Each number is 128 + 24 x the weight over its row's rms, rounded and kept within 0 to 255. Layers, rows and columns count from 0. Numbers have three digits each. The size before them is the row's rms in percent of the matrix's.

# layer 4 MLP up, 768x192, rms 0.123, rows 209-276, columns 0-95
059:158108171136140114099125092113110100137129126057135129124139160116123106130153149123163178134125128124097139109108123111155150158131076101123141082115125108113117120212101131141133107132050119163141119096122122133103128174104146130139111116140119119108126054115130132136144120101162126144
108:130135155137123156138132120131140121132124101170158119145114126178152123083116121138143122102195108118135128131148151109108156167128134110066119158147118110079131120144096093123114117121115132159091120107087066100106123140121135134136113102101132151131126120120159147115138161176108141137
107:134119117123109125091119120095151109163142144117150121099146113126128135137125121119136120153115126112119144111066107122110124154169095089129137099144150112083158185138126099128120138105126145100084136117143163127159152105109131158138093096117113167134104089101132126164119111123107142162
093:115106141085111116181102095108131113138152084141164120124127093119135135106126169114137100134157129129119130128122128129123093093141134139115169165139114123152159135135073144114148093182104127112124077145163130112124085113103129143099111088110124126141168117109102131128151108074168101154
115:173103139090138075125081121125123139146109136143150150099099127171170096083151137123145095152138123137080103065114145132158112195169144112114125094144167131107106141149105163118157125124117100135110114110150123125115123098138137156142086149099096126119092110138129104108114153106145146108
107:146147102079154169123149092140130097141112144107110158139159129122130098121138118102147162182132104096077108139110171119114139148117083138084104133136141128147122136162113144107116125101114093139125076110123137110143181149130186104147105105125132089103109117128106048142107127120166148088
047:162133147116131129126115124151127140128134131117069121111129124155144131092143119103152159167145165122128137103116148105124131152155094073083121111103123101110159129171101067122155136082045128122133101113132106113129158141093150125142074113139097142117112127115126136114121113106134163128
125:178149103121137131125123101128132156104144128111126162148153156133114064160171095135182097151128119141151169120081150105162110141146143123125138161123133097122139111144137122138111113138101094117150118116138105141118137100137127127118163129094127175121113144155155146107128104097128108101
048:125108128181161103089105093137111105146136141095083137147125123136144110112120137107158132108175158117087119094139163111149137174145066137101108118110111089134135112171122104146121109121075037133130148087135083110138139152101149103121072135086123132086113122102093101129118140134149136144
042:148124153116160111104106082130132100139119122156130123114118113120165118117165111152160137125160125099074112133097104130134148154136033117138120097130131127149145136163136144153132121144046091113119134089121107114102129128077142147113076094130105141079121109107133111115134122106107150113
131:176078129136096116133133109106110113145117122112144151145189114097163100105161132078137132155126161136117160142133116148160118134123108104105104136115132128132133120155132144111117140144104081114129117106121163131123111179133150104126138079158103141131118134133116097147117100110166130152
123:091122129136154120086121094155104141101121121160138134107108113116149104136109130098155121133165116136082132119123136128137182141106123137090125128103093149130161139173107070126149122136117113125142137109082150119117131149142152123137078141136141174104106105132130122135108102112125129110
130:193094162093140159129139072106112118143112129079118089135182094144157130065137150112123142153137136115133152124121138148151121127103144122132103111097106159162126090139146121114098147137093129141165130119107137101117098113122113122142124138092114138079128094136114131137158131166147136130
051:136154115116131108109070093147136117147120113098132135104134141127128109132110141127137169130151144124116115078093128121167134163130084111090111137127151076108142111182103118143128117105069119098121107083142109112154141139108143116144113107115135115088117140093077118128137126113123135119
046:149126132143125094142139102107097110142104109124134143126148094120141121103129142080160116148157154088104119089099160132109134172166108118120155107126128106102150121191097116128117126150077091137120123079107099124165153141098131121143118135119126106114126075122110124146119122109124197151
131:153149130131132100091117101140154104161141142116116162105156112145152162084119136143174050126123109116145133115139092149093128158136086080095134119148151136146157129160095072138110136116098120097120143115116118111133156163092143104136116131116112095110105093143125082104110134114138109124
095:137146126140160135094144139097155126115129145090117159153141145118140104138153143081192138169147160114125167080098146106123109141128128139115150123131128129137124137154136119117123110178139074150147124097141100118160126170113167107133058080136115131146122131135132123121108096063134142133
112:154154152125137097101106129136145136141137151139122136125131108176136123081173157102150104125137112117112153122174137145139136153156149153085150144089113121083122112139076107102151145127132105124112095105096123114118109163120138107094122128122141136154101100097122109134128100160114174153
137:189150101151102126127121114101110097148129137088110165163145140158163100131147164128159162111131162132103150122093096146128110109151109136120146137120174143090117120153110117091150085161103142175146154102095114077102087110092131116155143135122149144127088089146131119125146090156136123131
038:162136117169130111121093086128124089138142134133106141133104084137139111104106123110111127147159107095148158130130148109117133188163094095136124102099134110099131113215129110119145121158090100131105149089157132137141136163090163133136096118126085107112112097124109105102130121102149141122
091:162128130090173115145136133146116144113145104103143118145117150110159122160121162147160181106165147138102147117159106120159133155144139161109125117127125111128126130173178168127117128131131143147163135090138112116114141146109157113126072150140110106100136114111081088123072156123126176106
044:168125148117147107078133106134124127138095099120105174114137134149124122115134134086150156131176120128119118100127145120114133136139099126122121095120127094157157138213123113176168098093069109130150145093132131136126189133095135134144082122106116140099130093068136110116114134137148190171
048:151153114144138108113112103143135103129109173138121112125122100148148120118123142104141126139127141085105168107069129107143157158137090121122124120123136138149136121225136109129124107106074124131123125100133119118146143179132132128139107123127102149092114089103122091134126126072129121165
139:179137141147119153126129114107146136138095097098140129116142148151181132081137177093139149128108123145144187085108124144101106131134114126110145131084151110092104124158118088092085122151108095128152132106127120116113091127135105128154131139127142115108134081108135079150128118163149132163
085:131115139152164176147126101096140133145076132092134136101146084116129117078137135078173126103185136131118161137099111141126101127143093116090086128130150119137181123144098144156162133143105143114137155098114131136103148141093152119175113126099125161122108078138141138150095086124140140120
125:185124103131128121151120084134104134164078139086120153135117131136120113114153176118188158130127127135116114144138112135141144111130110108092106115130168147087184105150100112123094117093100087094130125116130125139111112161077153105120161130093146143095089151119125157128126100167159114098
039:154113116103143107092112108138116133130133132094137145056081092129135102125131130099142128125140134127130113088117168113134171174145069133099143118113165141117147129162111108136128159146076109098123132109140127113111170150113149137137080093116141169136151114107109130148116121121121163148
109:176110108105169122169119114088116122152095141141142159142154140134128130166121152106126159141160133131096133107130119082182152139184079139104117093147124067162134111153138093122146146126121095080120102104151152112159170163116166100141101115130152108121087106108157101137091171159152133150
042:137133130116130118106147094119117103106115108094137095137132138141097116131138109099154149174146124113121111061132154152154122136132082116129114076108161103125146145184117117145123119137040105124110097096115112113163150130112135130166072096132105164145116138123124061130120148119105161142
110:121107132045153153113135105087112110119122124131149173157150123171174143118118134137158100167107085150142155124133086113139152137141130148095105117133130097111132094136124103112143097128105139100159141109132108106155169122128121121129135156109158116160108103131130119156178142165155123168
052:131142103097136121125109098139141090118122119106114125113137164126147103136125149130164135158121149114128152102108151137145127151158078123100126086127132132123167129168126128120147138144064086121119073087126111128154108150108116125153071094106103130134136101119109105134148127093142159148
043:131136131110135111084143086109121116141137106102116136131106115128099095114103148081171126166114124108097155116103148111156150175147073146104087129100126119136122111182140129137132152116084098112159124068153129137109118154120141133125060118125110126119129125124099126116140118159132158135
130:120132142096148116147153123122107116163100176132157119115137148158149076139115146118136166144150139164114145155119107132151133132158082141131168132143129139101179140141112150137118111081107138062108146107153126165183165131107136141120155109141156141082096121104135126134160152122142136125
120:130150096134112140127139100131112142184133147149146105127118111157106118122133138139114149133110184142115106139067123126111150157124105138126103104130111105145131128174124154120175138152091094154099165110101154105117130088127163087124151143123073170146122119146101101137126099086116137136
116:138127165081131114149113122135137106179115120124132124111140116122141117125131080123127155109154158140116121125132102115150112168150075158130097113196140113135144157141125132140142147095095139115100136122126150119170150091128145130114113146103153110110129099134092139118075098154145154120
137:122189092121114135131141102145156118111087152127141127113101107144111096121161123123126167127177129128093114112162139140138136135103094125109154139126119134096104095144138118117118169106110163104112138099108158110119180132126168106125095135114144153076109129112144140120140109158160112120
049:135130107144134120074104128118123083150158110101097138117165145133148094125113145115158103154207142104112125093113131114142136166155078104089143150158130097140141150160100126115128122109077089130119123062069107109145153174120134120115122093120104132145140130117121087121124116088123127156
112:158089099162101142110119111109118105152117117144126086084126139153132115110129160135166144120112133128136150140124174144144108181109142117116102122150083148099137095141146139162153127133097114134127157114138112134141157130116119130144115124089116137140125136107148121135158096110108145111
101:167108100150126167105131127100153143131132154111134098129111134140089133122107164096168123149140186150128133084109164143133157122126071113134107129138171135131168139162122157139123105177127131126120127094139116130135098147085143130133076138126097121109128144102111157072170073116140142146
126:175129113126159103115123146084117136101148103115102125129136124131169128094105135101178135111147144154156159096132102137108102114150083130101155134138178101107133128142128134163154136134093116129103167113147146105154128175079130115102104111106112137104136134127112107103120127106101175098
096:182128158146144128118085094157161115196143133112112106109095148139124130094154114106123141135163162138143131093101121135146133124131094128155112129108156098092132104142114165131130122123100111147092133132087155148128125089149124147078163130092131152113128160134119104104100139111133113132
042:135138111124154120103122085140101124138102169095105125137125133100149117144118110142135156129138132085130126097106179132109119143131107112120119121126124106111164125160104120137119118122060056119129127115171152115144163133104150120136046149138095117102127120074141084072097115136155160170
044:174121163134145125126096090164136135125108118134125132105139108139102115137140157101125151116136152117104159118156187099133141152124112104121114131132127136113131113152118054165114122148020113131124146099133116114116121135056141120125120092148086132077120117113119085124115134116142177138
126:172127106131104117087143110070113134120151175130096153130136135122135112126123157103156164145130147134160143149124122148168150107164073122122111112143157101134123100141110159137161153119107110098158105107184089157138091185136131121140116120134091131149127127121119159157131156134116139111
101:147068115132113071114124094131101140171149163121088107119115150147116153114177124066124124157156170117117158116098114130123145120135118130152094130132150097120165151161152150139140105100095106116111072129105118180120120165141145096152108145114098127092102147119131144086141100146154144139
089:169150111123093117107110169088145116123137124056074110132125116130156178156147101110166156131130185110122089121127140109108127123183131155105104115134145150135116097136122138121139146144122162125102150098150135147133093122157129149119081118086078141108149124112078148110096098091119115106
110:152122128160142125097130109174143143148122084153104113138138114106092135135118172085152140131109104097037083105108158138109129178110113108138149143095166121137166110131070125062155120136099096130124115137093149112157124157145159111135111144127136135126105111099119104149134136100144151126
118:135119172110136129115111125129112097150131116157087090124105158139155115126151135095143122132102193123138133125144178126139125146143089136098111134114104105122147145164150118161096085109111147154083123117124122126129115103126185119157127126107138168101110146138105130161090078136127145117
143:189104097124118103117121095094130137114116081091095093118084146130154098122111149119166123155104144123148118150136091190121123109117127068081096129082136111129149135157124105096093094157110076114165094106121093100110123152101135126162086080114125094145124138153108136144124132136124113156
042:171131132152115139102113082155115096131128121135133083128070129130107100072125126126169126158135141087123147117108141096129139175136108111098111120121139115110149091191110106150114150144046117126113097078126146106132104160108179138132100119129117161067143110114103070133117100079102128145
116:133111131108127128130112102148125102135111125158100173108109113121125134115171113112179093112129104122073085165160126144155114150143128123109084141112111090149156169137106127112130108130114129104159144091117122137094141141103155118128146153084143110146119073108139112185124138091165135115
110:188159128112154085177117099087103144151136125103124117133108171117141134128115130133158171123115146120125078133109144107153162148139116110097113120128111129139127106150171163168143137179083131134112147124170113131075111122151141149143085107159124139099141112152072119125139091133126125110
111:160112124141127092108160118120170131162108136110090103134106153152130117099180128129147133148096135103111155142160130115127153131115084134132149139121144119106127115147139111110115108115111116138108150116146183157126106125135120130169097083123123092139112152135112136114144125171096132112
109:172103160093146154126143108107117134128135089092122134155089134142096125101174146103144134113164165114143122128131159103163089167111113102114121119164128105120139142162151110123117100103106099121147135117153111158135162170094128103177119133121122086103125140112114140137146126110141145175
119:149115124115095102092120097152099137131117134082106121128143114160116109137120093136162113175099099118100137138117127133127105146119141090139126141128135123108110135155132104112123097100114114120177099090089145075089140111102126131156108144112141124124135129165166145160152076136144106129
058:126142152127140121112120084134112098159114116130131086111141108146157117120150172140160108155126141114106136102102122099161145144150076124127147142116125096126127131200113035145141124118064110121139144094131092156180129103122123119149109109119145144124110059091110091134107146094141150174
123:133148166174131112131124101111115137121089154070167109123087145122119114096115140135172115140141087098136172159100142125151152134089112133119120110101105147154176107152122159118114096137115099164159136109139128111139129095134128146118084095146122124112121114129103120126107103130099119138
044:131118113117126095138110095118125083145111125085112128137122087137142097105133109112135178140147129084133136111118149131149153162176115115114158119116127095132159128176110111128126089139077115135125093087129110112154161141127169122154099052139132130132121072090131113133138103111140157128
053:179107111150147133107079063109146089144113140105125117108129121154138101061124139107190143162151142082104130111102150108134156166146134131107127126096124121133144126213122125098128135119080084127133136103139097120160140170085131136126088099109142144106129084097121115111127147142125162145
049:123134138127120075116090084106121095161131110123132127126107108167121086125105143123158124164132159109111123118138162137163151141149053150111109085113140116102142128211117114148131105137080117126105100096124151158147135148118153138130102103120100146102123108086101148125119118116109147122
107:129153118137115141127117112168156116150111114110132143134113158139123087110096153133138150140128152112132144068123112133154125159083094151133082119130107161148124115130104102157140108104089093133076101131088077094152140133082113138161117111116144140104096134125119128105124130123145119139
040:159145116145115107129106092143152122149125103114131122121100130155139127110153127124142149139149132076108120129098132129130143205141118100128117126097124135114144166186107094122156103138051116135110120067155139138134125165132153107120102117143136151142138097093112124154099142108134132135
081:089138130143130119094100104085088093124137108096130121137088107102165137122144118127178086120155140163103132078157132143131132115198135172087131109110135164092132175150121104126106097161139091124095106137144161105083132099103178129123119105134116149143145136140171107094118139096149115120
116:140132157166162141073120109092138154119079113113124154129127131120130117121080193129126130141147107106125125124103129082137087153144156136101124117149119088127164129139125122135113147130110112069111159109155157108173097185110139126097100100132102096127124091108109091159117127155132133148
123:162093139154134144135140088135137153140095113074122146129068149100111108124134158145141112145127133148147105133093161113143115161119126147094109147114127127112181125163138099143124157100118116088145130106148110079150095165075155089164149135096108131134103149132137099178084111142146144131
132:151209146121144138087120126107155120119114115133116139119133127127155118111121157117132147128140117122126113133111194123097139147140094089077147134132109083105152091136153122118100145099094119120154149114140087124113132110138148112087066118117136118139146113089134129139159099162129131172
138:186141079116152089109145096127107081086156108102119153105136156130140086125109159130160142155131146133112140107128123139149119136124124162087132115134132112127132142142150146181100136105097099134117139106167149083125110125093110142173089108155077113130102128115092159102088114132095143089
053:136114140116129133112124112112124124141118102112101134092107137105131123106119119101149158139164124106097097094114164108175138151153085134105137114114134124143167119157103121173118132136075117121102096069113131118164138149098106135156094104133094103134123067101126085108115120123150169140